Weights of a small transformer language model.
Training: a variant of Adam for these matrices, 282M tokens.
Each number is 50 + 10 x the weight over its row's rms, rounded and kept within 0 to 99. Layers, rows and columns count from 0. The size before them is the row's rms in percent of the matrix's.

# layer 2 attention output (transposed), 384x384, rms 0.0267, rows 282-318, columns 192-287
103:38 51 46 51 29 39 58 54 45 61 38 55 58 37 43 57 47 34 57 48 38 34 61 51 46 61 57 41 54 46 42 37 46 43 63 61 53 48 43 48 48 62 60 52 51 46 39 45 62 54 44 48 47 49 42 39 47 47 35 47 34 48 76 40 39 39 18 31 41 51 47 42 47 44 49 40 56 49 48 37 46 38 53 47 45 39 51 52 40 50 45 48 40 44 47 46
101:44 69 41 38 49 36 55 45 47 50 60 72 55 54 56 43 41 68 45 67 46 44 59 46 66 45 43 29 36 52 48 47 54 46 45 44 41 48 39 37 58 47 38 44 47 46 53 58 59 49 29 49 57 32 47 39 54 32 57 57 31 52 61 38 48 59 41 63 52 48 54 53 54 41 36 37 46 40 40 43 48 73 48 43 36 45 37 39 47 13 38 41 51 45 54 57
105:56 49 45 59 39 43 38 60 51 42 33 52 56 44 35 43 52 47 52 34 56 26 56 40 52 35 61 59 67 59 46 50 47 40 64 74 46 48 59 45 34 62 62 67 36 68 38 70 39 58 54 43 34 62 51 54 51 65 60 28 45 50 36 22 57 34 65 58 46 52 48 62 35 51 53 54 65 41 76 53 34 35 76 45 58 54 45 44 48 59 47 46 54 55 53 58
100:54 39 57 56 49 41 39 56 60 61 70 51 58 46 59 57 63 56 45 52 64 41 54 64 44 46 56 47 53 45 56 64 62 29 64 41 41 46 48 42 52 69 37 55 34 55 56 40 54 63 46 58 36 60 45 35 53 41 77 39 40 49 53 43 40 37 59 60 63 50 49 54 45 56 39 50 49 58 43 58 51 42 51 55 60 44 63 58 47 45 30 42 51 52 44 41
095:38 60 70 46 36 47 40 43 39 65 50 50 47 54 47 53 41 49 59 36 56 49 58 47 42 55 56 57 53 40 44 45 41 57 54 56 39 62 47 53 62 57 54 56 55 36 46 39 59 44 53 44 49 72 59 57 46 49 42 60 48 49 56 38 45 40 58 50 44 60 52 64 50 49 49 29 42 41 44 41 61 47 24 44 47 37 62 52 38 42 40 39 48 43 53 43
101:45 60 50 39 42 49 44 59 50 47 40 38 45 59 48 64 63 59 50 49 51 54 88 52 40 34 40 50 42 43 65 51 33 62 58 28 45 52 53 44 67 51 50 53 50 51 44 35 26 53 53 35 57 53 50 47 47 49 49 56 58 47 53 49 40 36 38 59 37 53 51 46 47 62 59 33 65 45 62 55 52 44 38 54 47 46 74 51 40 50 54 45 50 66 54 45
101:78 77 40 58 63 45 55 53 48 44 68 48 44 72 52 51 64 60 38 60 46 58 28 52 44 45 48 57 60 47 62 36 60 56 39 62 64 62 59 47 45 47 66 50 41 41 56 48 27 60 39 45 70 56 58 39 50 35 54 50 30 36 50 45 38 53 70 40 45 60 49 44 52 47 58 43 51 47 48 60 49 44 50 52 37 53 44 41 46 43 55 48 52 39 49 63
100:45 45 50 54 48 39 47 41 47 44 46 47 65 73 41 46 39 49 60 56 47 48 39 41 52 33 55 58 59 48 32 62 71 50 33 58 56 57 53 45 53 45 51 62 63 42 57 39 45 48 52 58 61 33 49 54 51 63 62 48 25 53 40 62 42 37 77 55 62 69 53 57 45 46 41 49 66 38 54 58 58 49 54 58 52 58 61 58 60 52 67 60 61 39 48 59
092:43 45 48 50 61 42 48 55 53 45 62 40 53 47 37 70 71 53 54 61 55 34 49 59 42 49 55 51 42 36 56 48 55 53 43 68 55 40 60 57 29 51 55 38 37 52 31 58 38 56 49 51 57 52 58 58 59 18 38 58 38 40 70 42 60 72 45 50 62 47 48 44 58 52 55 58 43 76 52 65 55 43 53 61 66 50 36 67 75 54 49 64 45 56 50 47
099:43 47 68 47 56 59 50 51 39 41 57 55 50 57 73 28 52 57 45 39 68 50 52 45 67 31 60 51 33 55 59 68 78 51 41 54 55 55 52 58 69 45 65 52 71 38 53 39 65 44 45 50 47 32 46 43 69 63 37 41 50 55 53 55 52 52 52 38 42 61 46 53 40 37 58 68 53 35 33 60 55 58 39 51 55 47 65 48 59 45 53 53 38 35 53 55
110:47 48 52 39 35 67 46 63 49 48 30 49 43 37 39 65 56 45 57 47 57 51 56 34 54 50 49 54 48 64 45 46 39 73 51 72 55 40 61 51 62 43 70 50 69 50 25 38 50 51 41 46 70 45 56 52 54 73 40 45 57 59 43 42 59 42 43 40 30 30 43 71 44 52 51 59 58 46 55 47 46 59 50 47 49 67 47 67 44 68 47 57 45 58 67 36
098:60 37 53 59 53 61 51 58 55 51 64 26 57 53 52 37 60 46 38 41 45 54 55 68 43 51 61 43 50 52 44 51 40 42 64 52 62 44 56 59 75 67 37 45 47 51 67 43 28 46 55 49 41 36 42 59 32 50 45 39 50 59 58 45 34 36 51 68 56 44 40 34 43 49 47 62 60 50 53 51 41 31 49 38 42 56 52 55 52 45 50 62 56 54 47 60
107:35 23 42 50 33 44 37 49 58 51 50 47 43 49 42 49 65 51 46 53 61 20 52 50 44 56 58 37 64 40 47 52 58 34 48 60 56 38 40 42 44 67 54 46 16 58 38 67 47 60 45 58 27 46 41 31 42 31 50 47 61 61 65 52 50 56 50 45 56 51 38 34 46 48 39 46 43 49 52 57 46 50 61 40 63 39 44 46 64 54 53 59 58 51 46 44
096:49 55 41 33 47 67 52 57 58 46 49 55 50 60 56 35 47 40 53 62 43 59 58 47 51 29 46 49 56 65 50 51 50 68 41 63 48 67 69 45 59 41 51 48 48 36 53 41 39 46 53 43 69 45 38 33 67 48 54 52 58 46 55 65 59 68 46 60 47 36 49 55 59 60 50 58 44 51 30 38 60 62 35 47 42 68 55 50 49 45 53 58 42 48 51 47
096:53 35 40 57 60 42 49 45 61 54 90 48 46 39 54 44 55 56 50 57 50 48 47 70 48 55 63 37 58 42 50 54 45 39 51 53 53 59 47 58 44 48 41 53 34 66 55 63 33 66 44 66 33 58 53 50 36 45 49 47 57 43 55 43 48 64 48 51 56 40 52 35 46 43 50 65 36 39 48 27 51 48 66 38 51 47 50 44 46 54 46 63 50 52 35 52
094:44 52 44 63 48 48 41 59 40 51 63 48 40 57 62 59 41 41 55 55 41 55 33 63 39 42 37 59 49 44 44 35 48 48 60 41 61 58 38 50 64 29 45 46 61 52 59 37 61 35 46 42 44 53 46 44 36 52 50 52 47 33 55 55 20 66 55 48 50 58 42 51 54 48 46 37 46 68 34 44 62 38 38 39 50 60 58 50 37 67 52 50 61 41 44 65
096:55 43 37 35 52 63 46 51 52 42 45 71 58 63 41 45 27 68 54 49 62 53 48 59 53 45 44 49 61 63 60 67 56 56 49 48 60 36 44 56 52 52 49 31 80 36 68 51 49 54 61 54 71 45 57 49 58 56 52 50 67 43 47 61 54 51 36 45 48 56 50 54 40 45 51 68 43 67 39 41 66 56 43 67 48 70 62 58 50 41 53 58 50 43 46 50
105:53 39 52 48 48 66 45 66 53 47 32 32 39 40 30 53 46 47 55 48 59 19 53 44 62 44 53 47 54 67 53 44 51 42 46 64 54 27 54 50 27 64 59 49 59 41 46 52 53 65 53 61 44 42 54 63 44 74 45 37 53 46 53 61 59 53 57 41 65 50 43 61 45 39 52 65 48 47 52 50 52 51 62 67 52 31 46 51 38 59 53 50 59 55 59 50
095:40 49 59 60 49 46 49 56 46 49 39 57 39 59 62 50 33 54 51 35 49 53 45 31 46 52 49 52 36 45 41 44 49 33 45 63 50 39 25 50 49 57 56 59 61 47 52 58 74 55 63 54 49 47 64 66 46 51 50 43 35 64 64 59 54 41 65 36 55 51 45 61 49 58 39 50 57 55 48 45 45 46 49 66 50 43 37 62 60 46 60 28 69 47 54 48
100:49 53 51 41 58 59 39 47 54 37 42 42 50 42 46 49 42 48 39 64 56 49 74 43 68 44 50 60 35 61 56 69 64 25 33 34 60 51 57 51 57 71 58 50 66 61 45 42 52 69 36 42 49 43 69 67 58 54 48 40 49 44 35 27 40 47 71 65 31 58 54 76 35 41 45 64 62 57 52 47 46 42 55 46 51 46 60 63 43 46 40 36 44 56 56 52
101:37 60 57 56 52 66 48 61 33 59 41 50 58 65 59 47 33 43 43 51 47 59 60 41 56 52 42 55 45 47 58 48 36 60 42 62 60 57 37 58 64 44 59 66 66 50 46 51 56 77 72 46 37 41 42 56 28 76 51 31 46 55 48 72 47 53 66 32 65 54 53 55 54 52 49 62 51 52 70 61 63 34 44 54 52 38 52 58 74 51 57 57 51 37 51 54
102:48 42 57 50 37 49 41 36 52 49 45 40 50 48 32 62 51 47 55 56 72 30 68 41 52 40 50 51 68 48 63 64 35 52 65 61 51 34 58 50 48 47 54 48 39 63 50 58 35 64 60 59 54 77 48 44 74 56 43 53 52 57 42 45 54 33 35 46 42 50 48 58 48 57 56 48 59 51 63 43 36 56 55 33 45 60 46 51 58 56 40 47 54 47 44 51
103:59 49 62 61 31 57 52 44 50 60 44 52 54 41 54 36 62 42 49 42 62 50 63 39 53 48 51 44 52 60 53 62 52 49 68 52 50 48 37 54 56 70 51 65 59 54 54 53 38 46 48 45 31 45 37 35 65 65 51 45 35 47 37 26 30 25 46 61 43 58 46 57 25 68 60 39 52 51 49 53 48 57 46 34 46 51 60 48 47 45 33 53 55 37 50 49
105:48 53 53 50 77 51 48 54 67 54 63 41 59 30 57 46 56 60 45 58 54 50 65 51 59 32 61 51 45 55 58 55 54 48 58 56 51 42 49 55 68 55 47 54 28 37 61 43 55 47 48 58 35 53 68 55 54 37 43 39 29 45 27 40 31 40 63 66 39 56 48 44 47 49 51 72 35 30 45 44 53 50 54 60 45 39 62 54 38 50 44 55 67 51 52 46
096:42 27 64 38 51 40 48 51 44 46 52 65 42 42 55 37 54 52 53 48 47 52 53 68 42 28 58 51 61 28 47 57 63 50 53 47 41 39 78 40 66 51 62 50 39 49 60 54 37 55 41 55 43 58 50 35 72 39 53 74 58 29 42 50 64 58 41 41 32 53 56 56 47 53 45 49 46 43 39 65 44 59 33 47 51 52 44 55 73 60 69 55 47 66 58 52
106:46 57 47 45 38 40 44 62 47 41 35 51 56 63 51 60 47 52 67 47 63 53 49 49 61 40 35 66 42 53 40 40 43 48 62 30 38 63 49 51 55 45 48 59 67 45 65 41 48 43 44 44 61 67 59 51 43 63 64 53 52 52 51 52 41 32 51 59 43 56 72 62 63 67 48 45 56 54 52 52 64 59 45 57 50 54 72 50 46 42 38 39 43 61 59 52
103:64 62 49 51 60 40 54 56 50 49 48 26 51 52 40 56 47 51 31 62 51 56 48 73 54 66 61 57 43 52 55 48 46 42 48 42 52 41 36 46 43 37 40 45 41 69 44 47 44 59 63 29 47 52 47 58 26 52 48 46 62 68 40 51 51 53 66 55 51 52 52 34 41 33 43 49 55 49 65 58 41 52 52 44 49 33 38 43 82 56 43 40 38 47 34 60
111:46 44 51 31 39 55 46 59 42 54 57 63 50 69 55 52 58 58 36 44 56 51 65 58 49 49 64 51 49 36 44 68 54 66 44 65 59 58 77 44 64 54 59 45 37 52 53 49 38 47 65 39 36 49 50 48 64 39 53 42 50 56 54 36 55 42 55 48 32 50 39 45 61 53 41 55 57 44 73 44 47 54 47 40 47 49 43 36 60 51 65 40 34 57 63 55
107:54 58 49 47 51 50 51 56 46 37 64 80 57 65 48 50 42 58 50 57 40 70 29 62 57 36 38 63 54 41 49 36 53 57 34 37 55 58 56 53 64 27 47 44 50 44 42 63 59 42 62 54 73 47 51 48 45 45 57 63 56 43 66 61 51 72 56 46 53 50 52 59 63 50 48 51 39 60 42 57 67 44 43 65 52 67 44 35 54 43 60 58 48 37 61 40
093:57 45 59 55 55 38 59 50 51 54 35 53 21 34 53 57 52 37 45 42 30 41 51 55 48 42 50 71 51 59 50 53 68 56 45 59 47 46 49 58 43 46 66 50 43 41 60 46 67 34 58 48 35 58 47 44 54 39 52 39 46 48 41 51 69 73 65 52 55 46 67 50 46 57 44 68 66 42 55 57 46 36 65 46 58 68 49 57 53 56 57 48 72 50 55 71
099:39 63 56 47 47 47 58 47 41 48 45 50 78 57 49 33 38 55 38 48 43 51 39 33 48 50 49 41 42 57 55 60 67 48 51 43 45 56 43 43 46 56 48 61 48 49 60 54 71 53 37 47 53 58 53 46 44 39 53 60 47 58 51 46 46 65 65 51 53 52 36 37 35 36 58 35 53 50 42 69 29 65 53 49 52 39 35 50 41 31 48 41 48 50 60 40
101:53 37 46 58 57 61 46 46 53 53 52 24 39 55 56 53 55 47 38 67 37 58 35 46 44 37 50 46 32 59 64 39 53 47 53 46 42 41 37 40 55 55 53 56 56 55 33 54 40 61 51 54 43 42 60 56 42 54 48 53 59 31 53 59 41 60 66 58 42 35 41 35 59 56 40 42 52 55 43 47 36 52 36 60 52 56 40 58 46 66 64 52 50 61 59 59
091:33 50 40 36 40 35 34 53 57 55 61 67 43 40 48 57 36 57 48 44 38 53 52 56 53 44 57 52 63 42 45 54 66 56 58 84 39 42 45 56 46 30 64 44 31 41 47 65 50 52 37 53 53 61 46 45 60 57 29 59 50 34 37 43 44 61 49 46 31 57 45 56 51 56 45 39 61 29 42 46 39 58 44 56 34 67 50 40 41 49 51 55 45 44 54 59
102:50 61 68 63 61 58 42 52 53 64 27 38 63 38 38 20 46 50 37 56 56 46 33 28 64 70 53 41 38 59 36 43 63 44 49 56 59 49 19 47 55 65 55 62 75 65 48 52 48 54 63 61 55 48 72 44 44 50 58 38 54 62 30 53 63 33 59 37 77 51 50 51 48 47 51 44 70 49 45 46 60 63 47 46 48 24 45 58 51 31 46 57 49 50 45 55
094:50 41 63 38 47 54 49 53 52 51 53 58 56 50 45 48 48 56 53 72 57 47 59 54 44 50 44 32 38 51 48 57 45 46 52 34 39 43 50 54 60 41 44 57 47 66 45 54 45 51 60 53 47 56 66 56 50 74 64 39 42 43 42 48 58 49 50 51 38 50 50 42 34 42 57 56 55 58 49 47 64 48 43 34 46 35 50 61 65 48 49 54 45 55 38 50
087:72 49 51 56 44 52 39 50 77 46 50 45 53 44 51 52 46 58 34 56 59 28 44 52 53 43 55 51 50 57 65 54 56 48 50 48 46 42 51 66 53 44 65 35 64 66 53 32 44 46 62 40 55 38 43 58 51 68 60 21 33 53 45 57 38 42 71 74 45 52 48 59 33 59 52 62 46 71 59 55 44 61 60 60 57 61 36 53 46 47 44 42 46 44 38 52
100:32 54 55 47 36 52 57 48 48 59 48 60 62 51 51 47 46 54 42 48 57 45 55 47 58 56 43 38 53 57 54 60 55 50 51 57 39 65 49 48 54 52 52 49 38 52 70 45 55 54 37 28 37 61 46 44 40 48 53 44 52 53 47 49 32 43 48 57 56 66 54 47 54 36 44 50 34 28 64 56 63 55 55 44 43 32 58 42 58 52 39 42 46 35 34 58
# layer 2 attention value, 384x384, rms 0.0247, rows 283-318, columns 192-287
102:58 41 60 50 48 53 40 47 30 46 44 86 65 62 46 56 53 44 57 53 47 56 55 60 48 47 62 41 64 58 70 63 50 41 35 53 37 44 72 35 47 31 51 68 45 39 34 69 32 72 53 52 60 59 58 54 47 66 52 46 59 56 41 50 46 56 38 22 38 59 52 47 48 63 56 57 31 58 70 59 63 67 50 39 46 41 38 45 62 37 34 50 66 59 53 47
104:54 49 48 47 45 30 58 49 61 38 64 37 50 58 46 47 58 45 37 62 44 66 41 45 44 59 47 43 50 53 50 52 58 66 52 52 57 50 50 61 56 58 17 48 42 65 56 46 46 44 46 47 59 46 52 57 42 57 44 43 47 38 76 40 46 47 65 38 45 27 44 48 49 56 57 42 56 45 40 44 51 51 37 43 47 75 46 66 46 59 35 49 47 50 27 44
090:41 39 59 51 56 41 52 54 46 40 46 59 39 35 50 59 61 42 49 50 56 53 45 66 78 51 46 37 40 55 40 19 69 60 53 45 32 56 50 59 44 55 57 56 45 47 44 60 50 53 52 58 54 50 39 52 32 61 50 44 57 49 40 43 60 31 41 46 35 61 40 52 44 70 48 39 59 38 53 36 56 40 43 37 59 41 56 36 54 42 59 54 51 50 45 51
100:55 46 40 30 46 51 56 59 47 57 62 54 18 34 35 58 55 49 55 51 54 41 42 39 31 46 30 60 29 53 44 43 54 64 63 59 58 33 41 47 41 50 49 42 46 35 52 51 45 65 62 53 71 35 54 46 45 35 46 50 52 64 43 48 40 52 41 47 45 61 45 55 45 45 39 54 57 50 65 36 58 51 58 66 45 57 60 54 43 49 45 62 40 67 62 58
101:32 53 46 45 49 62 56 46 41 51 42 49 50 42 55 56 55 20 50 64 61 49 46 56 45 31 61 62 41 61 48 60 54 47 39 51 54 65 39 39 41 40 77 53 60 38 45 48 66 37 40 38 56 66 54 49 45 56 43 53 51 56 41 55 37 49 36 66 58 52 62 51 61 68 45 51 56 57 56 47 63 56 38 65 48 51 45 42 42 56 35 65 48 54 47 59
108:53 52 51 67 50 60 45 51 26 51 61 46 48 49 42 50 47 35 30 55 52 56 48 47 55 42 57 49 51 55 58 49 53 61 54 45 52 53 52 31 38 47 36 62 41 29 32 48 59 67 35 62 60 43 68 33 36 47 49 38 39 49 33 60 49 56 54 53 44 55 49 48 38 54 68 49 46 60 69 62 56 43 44 81 49 66 41 44 44 47 47 73 59 39 58 32
099:43 39 47 62 62 42 45 35 51 44 55 53 41 63 58 47 39 39 30 45 51 37 49 49 53 42 53 67 50 49 45 50 39 54 76 50 72 51 45 47 80 42 59 39 38 43 57 38 34 48 60 63 58 45 50 42 39 58 40 53 46 52 48 48 52 60 40 43 52 46 34 58 51 62 66 30 64 48 41 59 53 47 50 57 50 76 57 41 36 48 51 60 53 47 56 43
096:52 42 49 56 51 42 42 36 49 65 47 53 49 63 45 56 36 59 43 62 69 57 60 49 47 50 65 39 70 54 72 49 64 42 46 43 23 50 73 51 43 49 39 37 64 72 54 46 49 60 53 49 45 60 39 35 52 63 50 46 51 47 48 38 56 35 56 30 66 61 65 45 61 24 49 43 50 29 50 55 55 66 63 54 57 60 51 53 61 33 66 26 47 33 47 48
100:48 35 53 37 49 28 53 44 45 56 48 40 63 55 61 52 44 70 46 52 42 39 42 43 42 41 57 44 50 61 50 42 37 57 48 55 43 65 40 78 37 57 62 70 46 32 51 24 42 59 55 36 43 55 38 59 75 55 53 49 68 51 56 56 44 44 44 60 49 45 50 54 52 61 51 58 58 50 55 72 49 42 56 32 46 44 37 59 49 50 39 37 61 47 44 31
105:51 54 29 42 38 44 49 37 52 52 57 51 70 43 41 63 46 55 81 48 50 55 61 45 48 53 59 56 62 52 54 78 51 53 39 46 35 60 53 42 51 53 34 41 43 53 51 45 50 48 56 30 58 58 34 59 76 45 40 61 46 35 73 54 49 52 48 43 49 43 53 41 54 45 36 48 62 53 48 49 58 48 43 45 36 46 45 43 66 55 55 38 49 42 47 40
097:49 48 49 60 64 32 69 40 58 41 49 59 36 47 45 54 40 62 63 51 54 51 60 55 46 56 62 61 70 43 42 41 31 41 68 48 43 40 30 54 51 62 55 44 37 33 48 22 61 51 68 39 59 32 58 54 37 52 44 52 44 54 49 60 54 48 51 54 57 37 56 55 43 50 48 46 46 57 35 43 47 54 48 48 52 58 61 56 53 53 52 51 63 31 49 53
111:41 53 43 28 52 49 36 59 55 56 43 54 46 60 55 70 35 51 33 53 52 59 56 56 59 53 47 37 64 50 61 58 69 50 62 55 22 52 48 37 42 45 46 59 52 65 43 63 74 60 61 58 50 35 59 39 42 50 50 42 56 35 58 61 53 41 63 48 38 51 57 50 32 57 52 56 47 45 53 48 43 56 53 27 52 45 61 53 51 49 53 46 47 65 33 62
094:40 50 66 50 51 43 42 57 54 59 43 58 76 60 47 33 57 57 45 52 47 34 35 45 48 53 50 40 61 31 54 71 55 59 63 56 33 45 44 49 38 69 72 65 48 47 41 56 46 59 46 56 32 35 55 53 56 54 64 51 51 34 46 55 33 52 43 70 52 41 51 43 53 49 57 60 54 51 73 67 38 52 50 32 55 31 46 65 71 48 41 47 50 35 63 36
094:44 65 58 76 56 50 44 50 49 60 50 57 56 42 57 39 56 58 53 67 49 68 51 55 61 33 72 31 51 54 39 59 45 27 50 43 67 41 44 65 43 54 65 44 49 68 60 65 67 64 42 72 36 45 47 42 44 44 60 41 40 46 55 56 56 38 48 57 59 49 50 43 60 36 55 64 33 43 34 41 46 56 46 64 49 61 62 55 65 45 65 31 41 41 47 48
093:38 44 35 55 58 55 60 46 54 51 48 57 29 38 55 61 44 53 33 54 51 45 39 56 54 56 43 50 43 62 53 41 62 48 49 57 63 50 35 55 46 56 75 43 49 52 37 41 43 28 48 50 52 57 37 51 51 67 50 43 42 51 40 35 69 46 51 60 53 53 40 40 53 38 58 48 49 46 53 53 40 36 58 82 43 52 53 45 52 58 52 51 53 53 47 47
098:48 52 49 29 42 69 51 47 52 57 48 48 41 48 32 61 43 56 62 52 20 58 45 55 41 40 35 43 57 48 51 48 38 49 54 44 42 50 22 68 60 54 45 50 58 57 48 65 58 50 54 47 43 42 48 50 53 30 51 51 37 53 48 59 54 39 29 56 62 42 37 47 60 43 69 53 44 53 55 64 41 42 38 40 51 37 52 39 45 35 40 53 51 27 58 58
099:50 43 56 22 59 29 48 57 56 49 51 55 42 50 46 46 52 49 59 42 49 58 31 29 51 67 39 44 57 47 54 49 62 67 51 66 44 50 26 58 66 57 26 42 48 60 54 48 60 57 50 60 46 47 48 63 54 50 57 49 45 48 74 40 40 59 64 49 50 34 44 47 37 41 57 52 61 57 42 50 53 43 48 47 59 38 50 39 64 53 46 46 60 48 49 58
098:69 44 55 61 35 56 52 43 44 33 55 44 58 41 54 48 51 55 45 48 37 59 46 51 42 51 38 59 32 50 48 45 56 50 64 49 68 64 60 51 72 63 36 41 66 54 45 47 48 45 47 53 60 51 58 43 62 38 52 39 51 64 49 60 57 47 53 46 52 53 32 52 37 63 59 44 61 55 47 37 50 45 49 53 55 61 56 50 28 38 62 60 70 55 67 39
100:50 67 46 50 47 25 62 45 58 40 42 35 55 42 42 56 63 25 70 64 48 76 56 43 52 43 52 57 44 42 58 48 40 73 38 44 48 53 57 53 67 50 35 53 46 31 46 60 47 72 51 59 56 54 48 47 27 46 22 50 57 51 67 49 53 50 48 43 55 45 59 64 58 46 46 44 46 56 45 46 56 47 44 55 40 53 39 33 62 65 41 44 52 40 52 46
096:69 55 34 55 41 34 52 48 49 49 60 53 56 50 53 33 44 49 36 54 47 53 45 45 45 37 61 54 48 52 50 38 47 64 54 54 56 42 48 48 49 65 41 34 46 49 52 36 56 50 59 42 54 64 72 47 45 40 52 43 54 52 65 45 45 53 56 74 54 46 59 49 43 63 45 48 56 45 44 62 53 57 54 53 61 68 64 41 41 40 21 44 65 46 53 51
100:43 46 56 45 43 70 40 62 42 56 51 41 51 59 40 56 47 47 47 39 43 57 61 32 46 52 37 29 51 56 43 55 58 37 54 54 56 57 31 44 58 37 59 51 39 51 74 68 45 35 55 61 55 56 47 55 47 34 32 54 61 42 52 60 36 53 60 51 37 31 54 50 53 56 45 70 55 42 39 46 43 53 43 33 40 65 62 61 50 45 57 43 41 26 41 64
103:53 47 43 47 59 63 51 63 60 43 42 65 32 42 52 54 48 32 44 58 66 39 46 42 66 23 41 45 32 53 43 33 61 47 61 61 56 40 69 57 61 65 57 38 43 53 58 55 45 49 48 46 87 33 51 48 46 38 33 39 53 47 50 58 36 58 62 53 47 27 66 48 51 60 41 44 61 44 52 65 50 40 46 49 60 59 42 58 48 71 72 50 39 52 48 53
105:54 66 62 63 50 36 57 43 24 51 56 62 50 51 53 48 56 75 40 48 63 44 68 44 49 46 36 17 60 38 43 30 39 40 56 67 76 50 36 68 54 48 52 51 48 63 58 60 46 55 47 63 52 64 55 42 39 36 23 50 44 49 66 58 48 44 50 68 61 52 34 52 51 68 42 67 50 48 50 40 40 43 39 45 43 59 38 44 48 74 63 43 50 37 25 53
104:49 47 47 33 49 55 45 44 56 41 61 70 28 55 45 71 55 63 58 38 63 56 46 36 41 48 59 22 59 56 56 52 38 41 32 47 34 48 64 54 52 47 38 44 59 43 45 35 58 53 55 40 41 51 44 54 72 43 41 46 53 49 43 58 43 60 52 83 43 48 46 50 37 36 49 41 58 48 51 43 51 47 48 29 52 58 65 72 51 47 62 49 55 65 50 44
105:48 39 36 44 42 47 54 40 53 49 54 43 37 45 46 55 47 38 64 37 55 36 67 47 39 40 50 66 34 59 48 48 46 56 48 52 52 50 38 47 47 41 59 69 50 44 50 68 43 58 61 35 70 69 49 64 51 41 50 62 56 46 42 39 56 47 37 52 63 73 58 54 49 58 41 60 72 48 59 44 50 64 49 32 53 47 56 46 51 43 38 57 38 49 47 44
106:49 51 36 34 43 41 77 45 37 59 49 48 40 57 63 44 53 47 67 48 57 48 39 41 54 57 60 49 53 59 40 24 47 62 55 42 56 22 53 66 46 47 54 52 50 46 51 34 73 51 41 39 57 65 41 59 59 40 67 50 42 51 63 61 45 46 44 18 53 45 65 46 43 43 50 51 26 47 40 48 52 65 57 78 61 56 51 43 47 42 55 34 66 45 62 64
110:55 47 46 37 48 49 44 51 52 46 60 55 47 55 48 68 53 49 54 58 59 42 40 64 59 63 55 54 46 58 48 51 70 34 40 56 53 56 63 46 43 58 42 63 57 47 48 40 54 75 60 44 62 38 56 41 40 41 79 49 61 51 44 63 35 43 37 49 36 46 60 51 46 59 30 28 52 48 69 54 47 57 39 47 55 45 55 52 47 43 42 54 74 49 46 64
099:46 48 45 57 38 57 57 40 44 48 47 49 70 72 56 54 46 59 23 64 31 53 44 66 52 55 52 56 55 49 58 52 58 43 53 40 38 64 58 38 46 42 54 57 51 45 34 55 47 37 57 58 18 61 51 64 57 60 61 58 55 38 41 42 68 48 38 57 60 80 54 44 60 42 62 60 44 55 48 67 54 39 39 51 48 49 57 44 60 35 44 54 60 55 48 47
094:57 44 48 28 58 43 58 42 49 53 65 28 34 55 70 66 47 49 55 53 72 62 34 47 34 67 53 31 44 31 38 49 58 48 43 47 37 40 48 51 45 69 35 48 66 56 53 60 63 48 57 66 41 49 46 39 42 41 40 46 52 48 54 43 45 53 74 51 59 52 49 41 30 51 55 32 51 49 59 61 40 63 53 56 58 79 34 44 56 48 58 50 44 46 52 59
098:61 56 74 42 52 55 51 53 39 60 49 60 48 56 44 35 49 49 49 43 40 49 52 58 52 54 48 40 49 61 67 42 45 54 56 58 31 32 60 70 51 40 31 42 57 48 47 38 56 64 66 47 40 38 52 46 40 43 59 52 48 53 50 57 53 51 40 37 49 39 46 42 41 54 73 53 53 51 57 47 48 60 53 65 54 51 55 49 48 46 50 65 56 39 39 52
104:72 54 72 57 48 61 46 42 49 62 35 41 61 51 53 43 53 63 44 48 59 55 59 54 51 77 63 61 58 44 48 44 42 55 62 51 34 50 53 48 40 47 57 45 46 48 43 45 67 46 64 43 53 44 52 27 31 41 64 55 59 35 53 56 64 45 57 39 51 58 47 57 44 57 55 58 34 59 38 30 54 42 53 43 65 51 51 40 60 38 50 45 49 51 48 33
099:58 62 67 39 51 64 56 45 27 42 43 59 52 71 62 53 62 48 46 43 45 60 49 51 44 47 41 60 54 53 52 56 61 49 45 58 43 48 58 46 53 70 17 62 55 57 39 44 46 53 67 55 30 46 65 41 41 47 58 50 58 52 39 43 49 58 46 45 35 56 60 53 43 37 47 56 56 46 43 39 45 59 29 43 45 49 59 49 46 36 66 38 55 33 61 48
104:54 43 51 63 61 52 32 50 41 34 47 56 51 54 51 45 50 50 45 49 55 50 52 66 47 41 51 44 53 61 61 44 45 60 53 50 55 26 80 64 56 50 46 48 48 34 52 33 46 66 43 29 63 40 50 49 59 56 54 48 49 37 69 71 60 54 62 46 59 28 51 52 52 46 65 53 44 52 48 59 49 40 47 77 51 48 47 46 34 54 38 60 49 55 50 49
099:50 54 51 47 52 46 49 55 55 40 50 73 51 58 29 73 41 42 54 48 50 33 54 53 44 26 45 38 48 41 61 28 26 59 44 44 49 61 52 53 60 43 56 51 39 44 60 42 61 39 40 74 60 57 51 46 51 47 27 49 38 43 62 46 57 56 45 55 34 46 58 39 41 57 55 62 39 53 39 57 55 39 38 50 47 68 48 58 61 57 32 59 38 56 43 36
090:48 46 49 59 40 36 66 45 59 49 54 40 50 46 52 58 48 50 58 53 59 30 61 64 70 48 54 45 51 51 38 46 39 39 74 54 50 60 45 55 52 65 52 58 54 56 56 57 50 40 59 60 50 64 52 41 44 47 43 62 51 49 42 14 62 34 53 39 58 47 64 44 55 43 70 35 39 47 52 63 53 50 34 56 60 34 45 39 60 50 49 32 52 39 76 66
100:56 54 65 35 52 40 58 62 50 44 55 49 13 50 44 37 53 28 67 51 57 53 44 54 57 39 52 43 59 52 52 42 50 69 45 51 54 37 41 66 33 61 42 55 52 42 51 50 50 67 63 53 45 43 64 55 28 56 75 53 43 51 43 46 47 57 58 54 34 54 41 45 39 54 38 53 42 15 41 66 44 56 48 36 45 44 52 46 44 51 42 55 39 55 44 49